python train.py --num_hidden_layers=8 --hidden_size=256 --num_attention_heads=4 --num_key_value_heads=4 --head_dim=64 --intermediate_size=1024 --vocab_size=2625 --hidden_act="silu" --norm="layernorm" --norm_place="pre" --norm_eps=1e-05 --positions="rope" --rope_theta=10000.0 --rope_fraction=1.0 --qk_norm=true --attn_scale=0.125 --bias="none" --tie_word_embeddings=false --parallel_block=false --init="uniform" --init_std_qkv=0.0258 --init_std_o=0.0 --init_std_up=0.0258 --init_std_down=0.0 --optimizer="adamw" --learning_rate=0.00135 --beta1=0.9 --beta2=0.98 --weight_decay=0.056 --lr_head=0.006 --warmup_steps=285 --schedule="wsd" --decay_fraction=0.857 --decay_shape="linear" --final_lr_fraction=0.0 --batch_tokens=32768 --max_seq_len=512 --doc_mask=false --train_tokens=492100000 --max_steps=15018 --dataset="wikipedia_en"
Each number is 500 + 40 x the weight over its row's rms, rounded and kept within 0 to 999. Layers, rows and columns count from 0. Numbers have three digits each. The size before them is the row's rms in percent of the matrix's.

# layer 3 MLP down, 256x1024, rms 0.0167, rows 0-108, columns 256-383
097:497465509454442484506526429436498475466505493501565464503523384511454495436451441504529515531450498452477455582502480422496533548549478518512513466524457517499419421513499510484512571463471476554497496550538469484508513512519538484460526474479503530509493516464471475578620566450415497615504461455488462427498562443487553477575506484524481495554431496467448493490491537516490505515527
100:505559501536494472442482495555458499415440452508489491522455424455516537470518572445516516413501466481433462490493538549493462488547514520475534424421443445503483534466518434531488513482470448510523582491436524463476514522506489484478454474498472531477459496477531510480507437557464429439478468558515524521526459529515564480495542521446522416523483525407544469517452512454487514490445
089:454495470482527519420486458554443495526568441536549443440513447561516498466482540508466507526471485480483435398583426476520457561491491497510480469542521514511498514505435430565497569545530516438503547544476529631512507538480543523410525486563433457536517492458485474559580494442482482485442546446546466516510545488500492484500547554462513447504503575591540519462495505519494394478465
094:492515487518550557514446497436497472567518465528530508500480514495556500542556549518485478501468582499482489526483560525482554480426486524446462544483501438425449586537489543491520455491495468497523522418463542512535476484470433528512505506470411456466495505532478514471470570508543534470522479517528553479490457453516504517503505499474599498567482464508466527435473496539539498459574
090:458484488486440495545536508540506462539488524529503411459438494538514542513489512477554487461513470518517459525492464485488497508515537426454452458504414411438473548493425473423472496501614465528436525513514386526452500495475538535494514492494548505537521501467534506539464522428513539519472487493502488500453521533512471536535525510538533528553555505467518500490562458451497491467470
100:535531484441500502511506485394488531452474470457492456538538475481457513554511496567570546419512507540544433582480454550414467512468533452448460510496535521460450512547457540536450474550399491490485505531500378512486480489451448534514462559497496461501514535557467446469509521460493520526486512479498490478453419480516479452536483575532497529415506418522575428477404435464517560420479
094:533514493473488503485534511463468534479458524447558513481475544510470470517471521530501481511476446509443470505491481453482515480550520554491561461464503538455506546466465557485508508470452455504437487510504507517444496582554463568452426503573553500461506481520529467476552471534544523531569441457484531536486485472554508481472498482516523498528579535494497490529510410496434500523456
096:557519551528436522487503454502517518528521493510522452456483447504492457493446502458508532500420468485513530518537511536493551524494480457480528499488515445467537523463516497557458456522530457529521556487499439528503538413539435455512561481496494515593476445467521490414540521481487475546461456506495465490436503475572541494502512527511505544569512481533468548486468507512449555450571
108:515478541467528514489535598539477552481535456508465378485485476484480496525470518509472484445501491591460461504531502493473407521494560464517559496492512545405474520484502481472513455529402486490478529555579430564473499526533476480501522484513427502486418536529474425549495511447471436561493496452498423431559463435532512437520500541439437432449545523519495538444507594471477505481582
089:477545494506522514503509527522448516508486498501378489564486529516526477437499554478500467581500453422573485441415475470424541547505491444559521563526523443505519535506535579485500461544425481487515573556474498562447531483433555447473558481496598551495549500495529493550468545418496499515509545510389535486496476552540533531502436449498491591441497491583435498499533544522543430474503
092:443553498510583441471448521492567423517522531498435500431510536464511493475524526450567473471495495497548547527519499504508512582533502480532443501504440576547565468490487511566481405534457472437536516498439464501477536511495509478530564508518500500478470536480544471430540498553552491470474466561509512480507562618521486528509517438522524569551403510487418542547518507494469450450482
111:489525502509512511480492580496485477527481506504422501528485529520538496444430500455515456527494495464543572539481476445497509595491480530587511498574519502576491457489506463519482459584408535511501528494464439516499515517540564390482624520489577467415489480468457488538592525494499477488527551552497524499512612480542489528568471486485496475560448487533427516495495470545418504484567
103:548581539480498495455535491503539502507515552538509470389469515520505526513541578530500571428508452583512439500492575562456453520504491539493553451508515488537492527470400517500505477480515433481465549478525431496450480529535488470433468515422459475511590454504487466551516484456529468553494483510585520509508521511532536493548464506559542458513532492443528579518449394417490534522521
094:447458530480418543499459506472500552460495465434530503578501401577484519550482483542486454487530490479471542485490502520551528405505512512466437497541422500541436464566494557496477524480513532509435466511505499496505476500522523568538453568507486510500438528533508484480510516457459462499537520490435515495449543490507535498491515556502533487505445504499558449556472507471511573506422
110:457469479548481534493577552496477454405469527493511483406503504540519565470549478535454486567529495573450485502498480471487508536497478550496535458471459457444524504495493432473457507440550397535491452529528453498457496484438578519471516475488493456526485465532514522584518499490489485488499528499479501493608544440523469516472470448528510464535516498427526511543589492467506518536490
121:465573528585446536474531514541523468452543491524472508497454560484522558459504548494508516484485538533519514543444555480497503492518505513453545501438526422498516518458517539478531446511525432487525568528515522507493538504516497458448528426477504446462423497474522542466533505506533420480548501533482478535555480487587548518562478436537534488513493428511495595479491541523503537523586
091:483504537477542551586509621458510494457458585436500458526536487457495544501460513564483505540519543456492558528529476453570442509449540621532502503525486505519466520466425525509461488485459542538495388480547525443511571449498533559580541502492506477520466535539486487546493510484529446495492456464535483567496541442477535501488466461568527516439509504482586514524549457540423569506519
102:480471506454483459573485492463585472468514498540521540564456513533404515513419468492518498506467471480477497556526523517405518491533490522540484461502547503515498495510521546459498499484510451558487410491539467467499495493496526540503564483425523559474509476510429517470509506603477485576507510510508491437608509420546487478440498488528465538496529552482479519532460476484545560472494
080:474461517435498478522475502431523488495516494553466554525490514470509455528469477506528524498463529567524539534511498448519553465476539548473509516469543556508456523520507474536578502426488483521444528506482470525518529498479544534476519519440497401497494461526487524511480461579490497380532548584492484591531436454439476460535504489480483494464514454495389482533466564501438504512469
111:494540541496498547455445503511509506512475482536539451455503565497495534509493544500543569487434482497460450495514538544431487536541529470516452509508474459475555519517500539497534512431555388503435484517403445560482475508476561477494488443538559525528564458456492519485507461519554538501542433550520542468492527574568421552502430475484532535473458523506469481499525452508515445482444
077:479501488496526441518439555502516544548501501545455522533467509539488491482475516508524430525559512551457484513475562516461508485440472563532502538492494541576506460582473536551508475563518474526477520551570406461559565508484534534512518511436586539524478473470511466569449490500520533503502527503474467563524563517511473450502422524549512494515489496593449508554541462474515481493510
100:494501584448496511502484545497498445452502476442534524492532489526436525483440495556469528441468493532478496521466522538517480460429436559475504459550510535580508497493505486476507471587491488531500454454538521497546488567565462490520542501479499482424490465398444519485612495504505485516435476493558440455516499490506558427517445477463526420557472469488449533468449495543498548542580
098:516451484444457544465493441454465560449469373474544558545514402555478506460465471579512502468508548483513546530501516515449510419499500512478508536494532516548511483521488542503466564539462537443573430493537456484654389499537420479513460519513479508569512469478487512524542575477501466526527500430511502511579510439459557436438518440481448525531512489463493477469470498467451598518501
082:475475472403515491557468425483511559461486500455459546566502477488444550514490500559554483441464553516507433526437463508464521496498467624497480478462498523492465516555544543482507420542382467517506425521510510464483624522487448567496523458551524561507482455497437520477508455563513523490543438552483471530582452494484504467544519464551553577465503529569495497460477466468546509468478
122:534493516393563483510473528483532453535549485541482492442512455497499484501497515508554492493534505597470479474528474528526476484532519480488539405458485534462496535526522484492469588475459490509500536558542460485426597519460569472520484482529485535521488567476543487502473544532487480514427557513546460504468444517522479539521494482494450505379543541559495490509501581501452474439450
102:453436461464521478498509520508488536512403432507517572481463481519511506434465466542452469602539512470469539464484431453503565483468516489447504514545520469493489454547541560499515494496511568545521471500445487512530451525484507555510555546507635494483497462539476483528506493450536563502513557486528520497481624511446611482477500507486441533502455464415476462521608516522548519538432
091:494516454591477499527522464501445457498538465538489514486525556517521556494505473520524507481454451541452486534492563475485528580502540495507506488452446523458499461542465503479550487498449550492470521568529516582446525528494495527524445423509544531482545527516520494522491523509430427556554496518470488472500526498537511476542497470507487482481526510544496548483502484435453555507542
092:509576534520474538486537539564572510541538565412455539471519544481529589466496539456501636515523522518518561506466464427551492516543564583505583518463551513549517545537485445513433469511577495429484488490506508504523558455483510510475513425472466454483528460526547497549540501437548456522540470466565588542542540522533606514530444458570549524487528467492507519483490472459497462474501
097:559451516525513528557527483454499466448539502464465511466482485522496492543505505481487482506470544505561575525530523536507511470463423464558507544511389475466496515467480477519458449483561518488479524516543541554485483454507484505531443521527497582522485591465552507444476523500513547478441482556439475426450500518505477462464533465520454495585518553502540501535546528561516460544465
105:479512458484493479480534506480478555406530523427469538422563477481471550540517432517495517499504505495557475521510496524513543486518473587483524511494491517505501481468529522538443460490312457490522480517461509532487492480516471545469560490531502475545459492419469514505576446478541560468494532453526483548528464510461512503501544436571475519534495511568551521470489420481446485491510
104:477530498551519543458461493473473492541485504465509500490498491503464459423492437567487475536571490529501471470512432515465542535523478525498469485497542492517522493597432499495513487567575510529484468501506511515401451504461465489512538553509522424442557475491456494493584464466546503544548524510503483502483555518501485476524576511467504547509475466553488517455488409511607515480585
086:425516556594465477545460520541434439508471509531481538559486501513524494471528455471454512528494510535516519503459532454558533516492518613456519465464491505492479464479488422526602520485529517484531449384486539495562563507529542542504516441497581500453505483488510516513499523476498409522537506527485552556512546506478539513485418489551532403549439479396506487471531532529468530535492
085:556504492525416523512562589558498525503527585495502478555492502518519462545462534452465512509504508501535521469479519560450500456446509482550521497519505433431506546496460506493487485444500476507416563510425452575482494485469537513470495526516592474528439492483570501506447502489479499482439544488471536522400491451500500450489493575548485461478601497438575488492497508498538485496495
099:499527501460598492536489478482527491483460523483547469472487481474511487502495461509513471420563527532400436536502549511473488508466555526542443419515496463456465528447502502474463483516466535520445435485521507441443514469500463494468533478514533531413524525542520475493562545510516509511486487477515474555457442487476488553491499514543479534449519491500552469437528470550528557521533
085:553546532509516530507458480472482520505475520486491527448540465485489478518525472502520578523535473449575540476541531528493505458544533510505450488528471525540518401546479595534458509552614540488523450457510503546495501513495483520538446535536470551496555500507466526477491428575475496576496440512461524423542537533543510494426529501487479522401463523532488504440484481562493469449520
109:471418550499529537541578501496499473483518491515487508530489485534512538507496478476556478513505424482487540520500444483527469591523462397519515463512437518441561541538483448442504560485526491495521473523550469489505472488497573435541508477474496498541566558561465481458526529487471551500459546514480512431516506557497407485510538458492517557498466522461532502555497545500435496485463
104:528521450478461481566477462484479533511477596524483496571448504497467456488503473476526559570480504459538489480502494466495538526536528552537488558412507519506503420576505461428470548455581486514450495525563539516467554502555507499549508529428561491535446450431434535482467381557515529542478501470487555527618521449436510461480559496544463520507578496463533494490527479509462503487501
099:490534523534528434476542518533504481477507477532531520531501450528445487517569584506450504519468551452465408446505536495484435478506442501460500528513483445463480498481522455526526486528581452513532542455446514540486535539523520523456485528573447465460505470604585481513498469545479479485423492489507541452573519493512509480531484556510549407550491563552502517508416465537521406492485
097:488469531515443461527544470518505535520509556527452508429489550515475514543536469451543459567445470471521516498530524490546484574530441532537592531464507499454534470470549453489519514489409525560524512523535504505490515530548538516519508479502501583546546465504502512465500545573486475503499547517540488448535546465500449556485509425541538530550517561418486535549451511458445465517452
087:476613547458549382458450473485505467502496468488449473447513526511533515534572507509527459448503475499448503574504478464505520605479543505440533476529545574469420432449561519509471425549436520414512535485569505464479546433501502580427506445525463500470514545573442441490522512512500478488463610513492488521456515527462512563496481511463522537477453512562449505524497530476502550471468
097:536491489523509464515589454525489508494537465515436567488484475497462477491558508426450473500443467453542453518470538525448545445540463461555548468473443513474524419498474506520386509476464539478440540527563458462535453431559534418520495492445409608514489509457578486520491454513474493451456547511468577477462478524522510514514520526614475482538531527554490492578447536434472458514496
107:480496451565439516512516537488506501525480514463502461451546477525555512559539478485492524463506513512463484493487521547549479529485565433516445492485447464448500553475525440495500493447448475475460526530501549506434473507479505500532454492577504532472506512526487462459463473459499537541527483485443496442402510496529437513556495475481469505475491526523578506492534474476488464460525
100:504483546564459459487505538529523536495535567428493482495515496503490540516511453489437498600527479457536511475473458536555517474521519449509477498488411540510509388495494433526462515508422513471470447498470500450540478507496515548514476514472542533495493388470568517480447505462477490503508477433485515514486594524541509492434536550537400495502483460465563480511486465464526494455507
084:496516492520510503537537486476525491576579517575490478526443501503475475465495557460503468511507525506485461509497517498545472501484565499469496544515518468421564418526491485555510563510564498489505487489544499465485606472439565487511457480474474473427491509471509488479469441500528423508429493497503540494437535491500494512521507474549511515387441549594478517448445521543587380499552
092:545489471503492469550481516469512476484540537528448495566481535529451510574509504525494478469399522475528409551487424540519506478445513460490466443489427476449514471493559459506549549475527502524535489487497525493509494482583553471479489503493449514495490478503467542429485455580453551413490430535495454487529498529492420538450522535477416453499514484529510422434513545570465476570481
103:498517489503499520492488490455456443554493481565483400532518553490485438496554376477572455543538488534505524443461498516491459545463449501600532521514498447500453513441399529505517510484598492511458435443551514514525500501483495485491523522513528534542574473496452489565429596432472485508533496515520581516437520462548459495476504480499567549521516522547495478487478469505468473493520
093:494455511543489544525453466467496522523535490591494506525504558526473500483474516485460473473485527463473562543528537565521554473457551497471458499488535492532512535539518438521550528530514487480550448525490573538519554483500480506496484453473476520500525459516401533370551515510486492548497444475444456578559508476536504446493524474505461479482542468484504505427593473565539515528506
093:492541514487462530516504504450515521500539569496565515552517527474463483505507491497562537556522535520496491538551558530499507544501539507513456536446458528573547482491516407527484540430484433524498457562539470452483555424473521475561466503433517505487445482518529513437492497563459518519436423493552503458561518490518439507447499481494440520534491472448572489573456520507514492474528
102:463501545557457467400426457545548457549544487557467468485474501478489469506501585482572432537522525487495550510535552573544479486506449456489543515582477519507560515479478508584515520496494523454551548557518436509546472469441501441455512559427465518532513471521519493508554574502482487488527496500505504439548565503568437487466502487427498525521457522567452584484545535497539460486579
098:464418583502518511487478536499475528479581455445541501545503448505512480453504559455427470477550534481446457480487541516446477531479518480524465526551428519467440542509454514537536498515544509486532485558450538505566463544564538491454517441506480552463512538541550489474587476464477515544548487443450524448475539462545505513453467538443443508614488532582503492479520577537525557525493
122:494471521515495506438551533506462616420514490454488553465528464493502487544504506493495435534540552507504493463451524540528471441508515492507562467538511498437481505429608571501460443470483518472531513529435486514514392525526539483490563577531440534532435412565572415490517593506546542428456521474509531461418571438534534477461542577481479525526458521447550478482549564467488524529459
092:539451458499449580520562461546492528500495530495478487473530474486592508486500469452475554520480470522482535473518502479528529507517577445497523511456452484467512451567503511506401540493552524545494542454509488544493462453482504512607451509525448507511489548465430493488471465496555527509368497479444574471536510542510514482534540495545474480464513456362497497442470512490496500445502
106:521513506589435490499464472533504511486531572513498531492489480477531423530543518477457496504528521452547469524548534476521535458505470509509546525540450520520463468470493490453545468542480530470500589505477602514531492547534395557483494567561569550465438486452569520485491516481521515522523448505486431533471462527514571501524516552497408465556536506419534522490507473572485505522481
097:579459458578478487486480482474463443493528456619517524504540551519558515528486527474471464502491467448543525558495513542537537442527585408506456449521476522513514483503561479458526534482446535531506525463445530462498464558475552509509506547492526463450536514501528502447465536506502481447445516526434451523466474503563553540487529492477405555494461490325477472493527547573506509440447
081:528455551525522516502447533516536578506569585524495533542455565486515460550515545509480533474488541572524516548479523519479461458489544548536482544493504459503501598542472465427520513483451509490538491505511527497472458472498555470514497539425444442422522496552438505541499492532528549439480490541485501527588461441527424457540509538504521439468488450543517472442538472487596470520524
098:459446489467452508526467499548504521596522491516561435499520381515488520472476473483506498524496508484498449482521451503486519445489512517492502492431534466476490506534495465533560513481537496530573474503423573473472565517548497477477487498611487509532515462498432504540491495492524483543536498505485406560408494484515562506526475492524501491544503538474454483383504513507568463535509
088:484506492507510491441481535552548553511515509498472486487516588504513548500528548517498549524534617547433472504419505485514464497496510461497535599577379467501474544499533475490535479542536487508482511502480531488473552462478527490426573467486499508432482487550552605531483530455523485467484417534537593469572524543578543527523424502531604525500484500517473539497569492536494470444472
102:528516513501470505519483496468524472531418522520511479510499536506549473557455446420553498496418505507484554573482489459533523440548556469474432487474476525487521505430628417453467549480507507489440503436489486424534487463477543490559435491472515531499481480403498521494459555514519480431490522498448529552515426536494449528558459470489521523465463442465477409497489518528424502473438
112:549476533493487481588520531500528484517560530524478528539520545544485498516477480489479468513417480472501482575483475524521514455520516464471496555542483461433462509404552526429481500514512466545472530526442477500475556516546529531467435457506559498499420518470533491478509532521461501497515496559451471470501472520545548478525518524504511406501543481482479468543465483518530498522491
091:416443470483498423498543477504472527546525568521443527517479465513473485548514459487490458490492461440530496454509546460511548491526477500541542480500524475506460478474455483470482506499516564430542520449487489489494439441512559460484578526480456526498572460471503485540486567534477534514465542555508439521502533495376392542455540539514483470542548519485519520435493487480490418483500
179:562547542502522564493469503465520488492546508455524501497465542464480518530557481527467530471513566527501441552461499505615471479468450535458503512503459491554453535462515524470557548478482529491515512477524607452492512508526479467485433487458432378513449575469450533472514483450509535474533481549512485530472493523434515509518541520461551479520473434504510557528503492593524505604495
101:465459490494496552531526514507399523474472475525454512548509492471478517450510476501570482478500454466522547508485494521485559538523530465501534541518490457499520442522488504491493518526458546523599416545452467433504525507473515463544517435507593539517527541558509463487490467458514483563510517536461472539486573581465516494494485494501461578547472483467515482500517465461494549544533
101:508472443484454462527550491527526497476583501495497496467524518529470525500515439478465496486577502556500482514553473442549459502489519402453509544448498529458500521440505486521469438551417516524506501514565495514471521551529464569518528461493444442514461563466560533435447532474573501535559539476484452514450576432535499453524582559518500460536545591521524509580542528498496490447506
106:475495500490552540504489506555494401511497481456488519507551558491476587514571458573511540529528511513516455430440522566521482563479451550597519481528546541524513531550463455464546475516417529532508449497513597509496510550452511490514489465501464446498560515509393506534508476530464496486495492538591456447576501485459518480505428392481536457509500572503518536493448463505541504480483
095:437471459503434384531458468465513503498501490504460553533486470481456482515547462534486464474528514476561477469521540494489554523462451496486528490488481569608479471557517496539526489581453508504521515519494505504538543488527508494501577494512475549437524529504525582503495468497455476463558531585549425522502466502442504480441519490437478459482519463513407506496442524546481494505513
112:574589494550420472525517517508555498458526559485453443435484528517510431530516548429535486503459464479481524551507512534432509509493472517506500453504538450474510521425489482453460497505484433483464524535556511468498506509495404507465519520453535518578437467457598525537443540457443521495456521479460485474526469483578561504474551523455521503486555488499508469551483545490498497481530
086:493486530523509500470462390489513487541547478453516471482508514519521495554559540504512475486491512471441439518509510514564479493527477450453496538456466493436484523476454582485512458496391556474555513522488549462482457460514491525494365537495396472493525551521517497474496475526467516458472466495482500470485510542455409475479559544477555556471427467560485541443455418469540468534501
106:486524499533522570479431478467508469500466455478476471554493464454482542519566553509546486480485550491524444485501505516475478563484422560466483531440449465518522465573427526500519429494443525491520458469484541519532507470487498519468456464539478518452564532508472544499507445486509465574534386545504551511464526502448526519480420497511554513523485528462555503427515492577519498518487
091:465435450521565396442454481507520521440526513518488429473529488503584516551499454458478492527540534459589473476487528490458489502484487494504434445481478545495463534526527483477538552501478535479435580517481492541520433566443569537487569585463452529502537513509500511550477523509547597490525518487436561475517394497519404600447525474437505517473515537533469516500512629542479504489465
110:497481570461471528539470512445530521511483566430493476495486473492525442458496482490513538505500565489456532520491441502533514566475541508495496497506558459436509499503487500539448515516573531516480452506514478466466543481559474543463520483516499517485565469561484453481444471502510463534509485440511585519458585418576509469464481516539529564451511507482479470461513495486505558457514
098:509545542510491490549486461505488467545528550439510492434511442499515504516481439420554474450522440422566522523512560465514514560568540558581514479486474532485457466477489532479433495499533537470445492571577471531419491534458475557500503520493540569521487476446549459547513550504434509521505537481401532455485463493527567530515588469465453571498532526566487540504456484477550487433497
098:453465409416519440531485533504479518498483479533534501558503434518454525502450519497523426479497502420572451495552500499442554471482483496457466508512439483522470475526470545518548526444525479536457529547453460550510542532529519532508531535495555557461482538554520503550503433501439540524530471547472505492525562505454539492462551552495494510558436558487453460535508525507501453489496
096:547600512547486558462515497521449506461504506479556585545487524554562531505470539504507600512518464504499504466455480484500465529539481512484525511415525455576470557562492513442464536437557381517416579538517497549430524511459516518499433494499564451536414465468502536463503484553517495487451498541465532485557449545482529527533462526520493481569603462504547552498516493463446537491460
097:528439417570520458527596545469459498390442399524454484458545480518460492500483541494488420506478475486503499501485482493351466541485424538567479432513531462439503510515463526476445474497557451497470509525521467519502489531439534525471610525466581526571567493538542464560543518463472513561426560462446524404487463497496550506483527496497541509489478606539524459549515534515494500477485
097:500454489470510491541535536503534525489482435493485530575443487437553469500506536536525471503516556487463485514462480470451527456519478442558439530529468500548486475512506488513488516482526495476519491472381426393519482495467532535524489538458511460485447563474551503539459460534468512434526469489505474494395513555469513456523515515543509523485413438454547426519497507553512467419463
103:556470486532468515480517416458577448592544490520452527419513541499479441519533433502440503466511480522590539493512499489496582482576435463470522477436550552528505494537447520487522457542518520409508479438546543498466483513477420490506432469524486527495545493466504528473503473490554513546595517544468501552524533572533524466508496513532485531474528500566523567500540455491502514528554
108:415510537502503570470437507564488488532526471462517429506512539484524489473544434462534499557529475539554451463471397494503488549541481484480506429530488478528467521517477513466580458511524526490518427469452558504553502515475421532485464490491569502453496550441460510538465486399550534513541520480547486506560526567524528481535479500457535533534513480600543548461533455517523508499529
081:503493486563507467482428498513474584508499453479569515501448507521550495500461489455510497516505555475455503533462582459514528519526557514492510554414445478482485507486443511516522512497584512470478572544527456506574460483484521503516505497487530494433484457531523504510521553520506481534519534504401538523554434539472479503463514473449538457541495436563562543424518461502428554502489
105:490556549512533481450466532468515497545522470440477443456470507551537479510508514468595490471490493552433506554380524468436483532520517527524498463506466522472492530556490472459478420456441454462437529475544539414484485449431505492513462528459459460522475497469525460582484561490506478502472569507475506521465382509473460508531465449480535515495477431590489506530469545494525519448522
085:534512505527468433585506527500498434476520500580497487549479479465485465474466506449461561515463439525469458532548460504499414474527499529472509373495567497452479527497484441488507542531505466502483529487475517525515499550471483525489489495505482486450530504507487497490500527540452487537479562536516472476556442436519439510551454502501533341522572516552494437448431568490482557455515
107:424450473440543520503464513471530534530479439544543577525549454516527500462487494555538454510495532515499508474507479497422588448566494538497478494503508566518536488585518560471460488461423479498548489490430522481499460505471547507549454548474486456487535472511471483523506469524502522475505495559549475533492490520466524480496507481511467534439445544540512540561456507487479432428524
093:451535523596536562497489531533503485579524532513487527486502536431529519541471542490472539523504503473488560503516582506524571533462522522441516576493492511508490526529444480502506513487527481492492533525504547528480502474498503497509524501441507448516468478530502485509451491431504454552571472495534555552454562528574590516503521504452457479528463489437506541571533450491544492486570
100:539537529490484546485561588504400532547535452485518485557492468477533532418491494501463557489515511503499558486462487488473477496491506572546565465505580505505466496536454487491545543457500532533542481410445487464520558501484496460530529472446551412455485533524508483578546523422546458532498500494558521481400525517521581489522411477485481515540490445447482518445438542588498527575537
101:412491451495496501468575483520369507464444492512493540575494533464441518475467471488459475455488451541465441505526519444557516568470533516452534564433519485505507442466555476454560456518490492499534474551478439521506497581555551560484563496515524500483527447574509477436510452440495472557553486510505515541542542462464499481500533549491442468527444503503479438515525460416481501495513
087:545547523515464539582553515511493511461507460514488534536451505521536448526500494464551507457417528534538477533497528429450517491545490566583543539464502539547458446492527540508378503463634505551478472476477464508499559488532513526567488487439574547559411530459497478525509471549511454490516540478515504474566460481487551483507479502567424513440587483520515517536495513535480515513497
102:505496474513429510514514469506534490492523500525453483510497496485498535531470569510532534481426521481527580500492521515501487434478517470502491576552606458442533511555486555531439509542532518452501525497450433532494536488445574500484517478549517454569498470568540474489454525480498446469496581461519543536498451492505526447495464539529559479392503479541432524446479546467485505523490
094:457513578452510592483418539540533534561493522470536439461528468498468565504494476454491519499499500475541524494511513479487555445528551509497438488529533564502556477535468476460506487506531532481444487493515523518525489530504517470536514527533487516514487502457454466528501513435557489533578514500516481534458516588504548568505465520484485525528483475476427549494469525564512501546466
096:485561470541479521443544506524534460491544523500496524481499551526496489472510516499543520544450549525550522522476481481532548509553560519501527524486513513513536476468434502446492472435733496455510483515465479536500532553499463501510434567468483435522465507517520484508494481493521564545439429440548540502546502564440552488490484522547549456537514443400574480533567440487519480528485
099:519494549480555494464428470491550550501485519449414463492547504465445494510503461529472526574481551512614489459434490446499526449525475539479476551506469527485450475481527508494535504477501495459516509508515522512506424486499492460480574597480468560488486436510537500493483552470430472521517469442478509443545416499530473549429472606523504510451460381546456483477535550461533462514542
086:523549531466490404525483502498543513483489507503510493517487465536476506527565611469535477528515496471486437496485445534556497540458592532437531508510415462443471469528526539523477530434490476551506539509484474537520543449585556566371504487487528435579458513495541467511505441497450482529461493385561516516458529454452529524465474525468497456485554533469489446499546514501502483496420
083:523556470514616355533443473483515510498488492511501465523521422520530514537588550513444489498532466448536514558521597544445441440504467501522448493536519546621427441514532522487450502481477476427495503457512472482528527450438520486480524484429482532458500502483494479577507467493466559515471549434498539514523496478465498468518521508548508490476496478534466494495488482546511473440522
093:507465427467570516476557536554512507456506392493531514474489469508498527512511455436503501478501588488501504497471479491459507475457496491550448506504473459518494556453502474475485471528562523558521465470438446483569482469471537502489609514505526457524539534540496596542538508479580583448540497532419457502506456509435461534544477487490530549493483569516465459463572539595463453523492
108:520525577463512564525476561484440553564507509481490490526503485418406448434509492513502564496516524438510527499520476483543474490487537525581550530572477476581466493515493502576564529515532536546502436470462519493499523470496478499523513459523511521483494506496479551475584566432507453550530478505480513462395526558511551500517468485474549516539479468563452505466417468568471471487523
103:492452521390548502483476456489476545498532436520465498519520423527547452496526505535456539451539505531463519487524455511511446516458424483525541500505542491535482514570521445500511576521392545467571469476456538444462526512514452538490495507450441470507509505536454582496496494467473492414494562524500504519358444527421515507543490540454447569482474490509446463489440586517495476528440
100:560578405489528519433561463507427502454450502475511479434493562508481500462467494527456485508539473527446492483484494514511508547453510567557565468438526508543483528477484533546477548476502495498432522615572497512459487544493471536472450496517516504584496456484515520504514505411465515516492557444425569559492471463554536474476516500474517507464557502489580440586489448466461520496467
100:578579578411539479442473473505560467495530484507514449495455506465468552583543502560537523450481485514544478525472491574480463478484442492548518459502530516554461504518524477495458504469459485486473500411522454454482491466442543431476460454473430477496534484507455502458540506564456515426431532506603435454515477512439438470548414512541529499458542468453539521477418486488480494537403
086:501563506526483460521510502534483518499533488497506475532501446484503541514518505530462550457456504481570465540494488513448480484448477504488523547523508523480456522522479455526455481503323505497499547505509496575528544483427474516572454438475493521471471502512501520539474537466475500519471588487462459502519406469475495441562455510480524429491579402529589544472367456487494539478502
086:487516525518482522592480502476498470507488538471422510532498525495518396504487528510478487522507448415501534508489490480503539570453494481538504450542579502569414455486489497511432450571480498436522503485523569508507475461512437498511542488455527494477523518452468600470506519440522506454503560547464525473536519521579541510518475524526551458519537495639475563569492492545393564512528
095:527480493522497472551496495546519526469424596436517557529481492447536529580497484486463475520550549507504505449523485475522442470504466524509484450457442442485516467496462465455501516496558506479484526521534542489502493466469498528497456543548532485504454549454492567461450505567510566503492492521532463483537444488425442471513502520516462432446528468462622499486521493561527475533439
104:480498575546497479475465497509464571499595480496527421549465411536495428510527543498450511500472500561430442492496534461413494482509418501496525475491500484406472526570543491519566503498376437496504576489495500514446500469470509509458516525500442477505478475506513435474528478496500476555511509449466489447452411475537429496509486583506541504457485545653465554444434539506550499535544
102:503496581519523506455517471451479520538451455462483535494459494465499502540497530529444483535533458451467500426424495588503515480457495452524497498530509442447447536485537570540480458526580497578549544432417506474552395551540499442470524513522472472528557461521516440414552498486486512454496555496533549491419502514577460508479458505493548479518475471405517529543415430506567536512509
094:520456494450450490500471524468460507478495528506491526553500470512458470483441504547473481543550515526478516480526431493569441526389431533482498517476492487510509492484472481478505535531442517530494481565532475445487474535542524540549530538458503444495451468538509527476433491495483503525471524477535447538448583409487493494468469583438422420550549468486508445586524567431492491517484
110:452497498508511498559496462507529449523497552441509483453566496532564553449500461431568460553520510498519474519455521475529556601505444517514555499467493487476485565366543461487552413527552509463517480509507505460479496517543492488484499470526484543456476471479540513539504586489486436539589457497471519535421520452568533548507465474533519501556497513402539522551500508461508543500559
098:544452533475511643536558470511471564479454502460526586517463479496508479477445478527551605463490483514484525509521475487504486527537466458538496493510503506523569505519452523426422482522661474516459503538511477535488500460537510468526510437473528490537488487432478514492514491519500500434530494568470477490503497559502428468549533504502536549455497430548454523465480512519477511545496
097:488476534443483481517462458485504480518459473514598477455462466470511533520510472552506524451549492539426401526489504487483432471491515459486516472527520476465482486551532520473534550510476472534457463480484498484510484588492512546469453469511545558464582524473462485508528532520531471529495509534560523439545459506513517447506474461486504524505520468560443530436487440491541583595435
101:504480485398530555531431469454532437523506495495501439503522464514479467442430473533553522491462488526515554527523486506428530482506505556546449519466611533542514468502455540485512508537535533491484461504516455510501514513517421463549426542467476450504506511495407524562492422553519472516483487510525476563599415508436475455506517480481491495450487445477449468453476481487536524558517
101:513514526435465494504416493509561509529465610451465497515483527530507399497476520471531481507499456469523575463586477490495522512549512513540489499547491592583544419526519504520467518542595523542471552520490511554556481500579508490558504541453506553466533520425396532507561433557526543483486519506452517469470585554521491493497490439460468470554494539553399477559482487559475483511433
095:498484507472511549499517464468539512522540498527573511484497511546544475506506510576433484512575528519518526459528507511553460451504530517437498595534528543510467518505473535461540524493630549522540493489521545527546473540537444598533339532460504401507500502517466505504481454538545548496477510433529492502553491468473593406480518479453439476430545497433566499574544433494587500531447
095:487476493488438461528454513429461507513493482545531541517526514511503462544552506582513515508552487536533499496487513528513564455455538459440514514517500497538428483486518538515503537496486423492496509547512469444497520522495525532502481565492472515558396506517447556467465463490493483463509505525527421495465472523545503508500502536458454484488486474444449501579445536487515534469507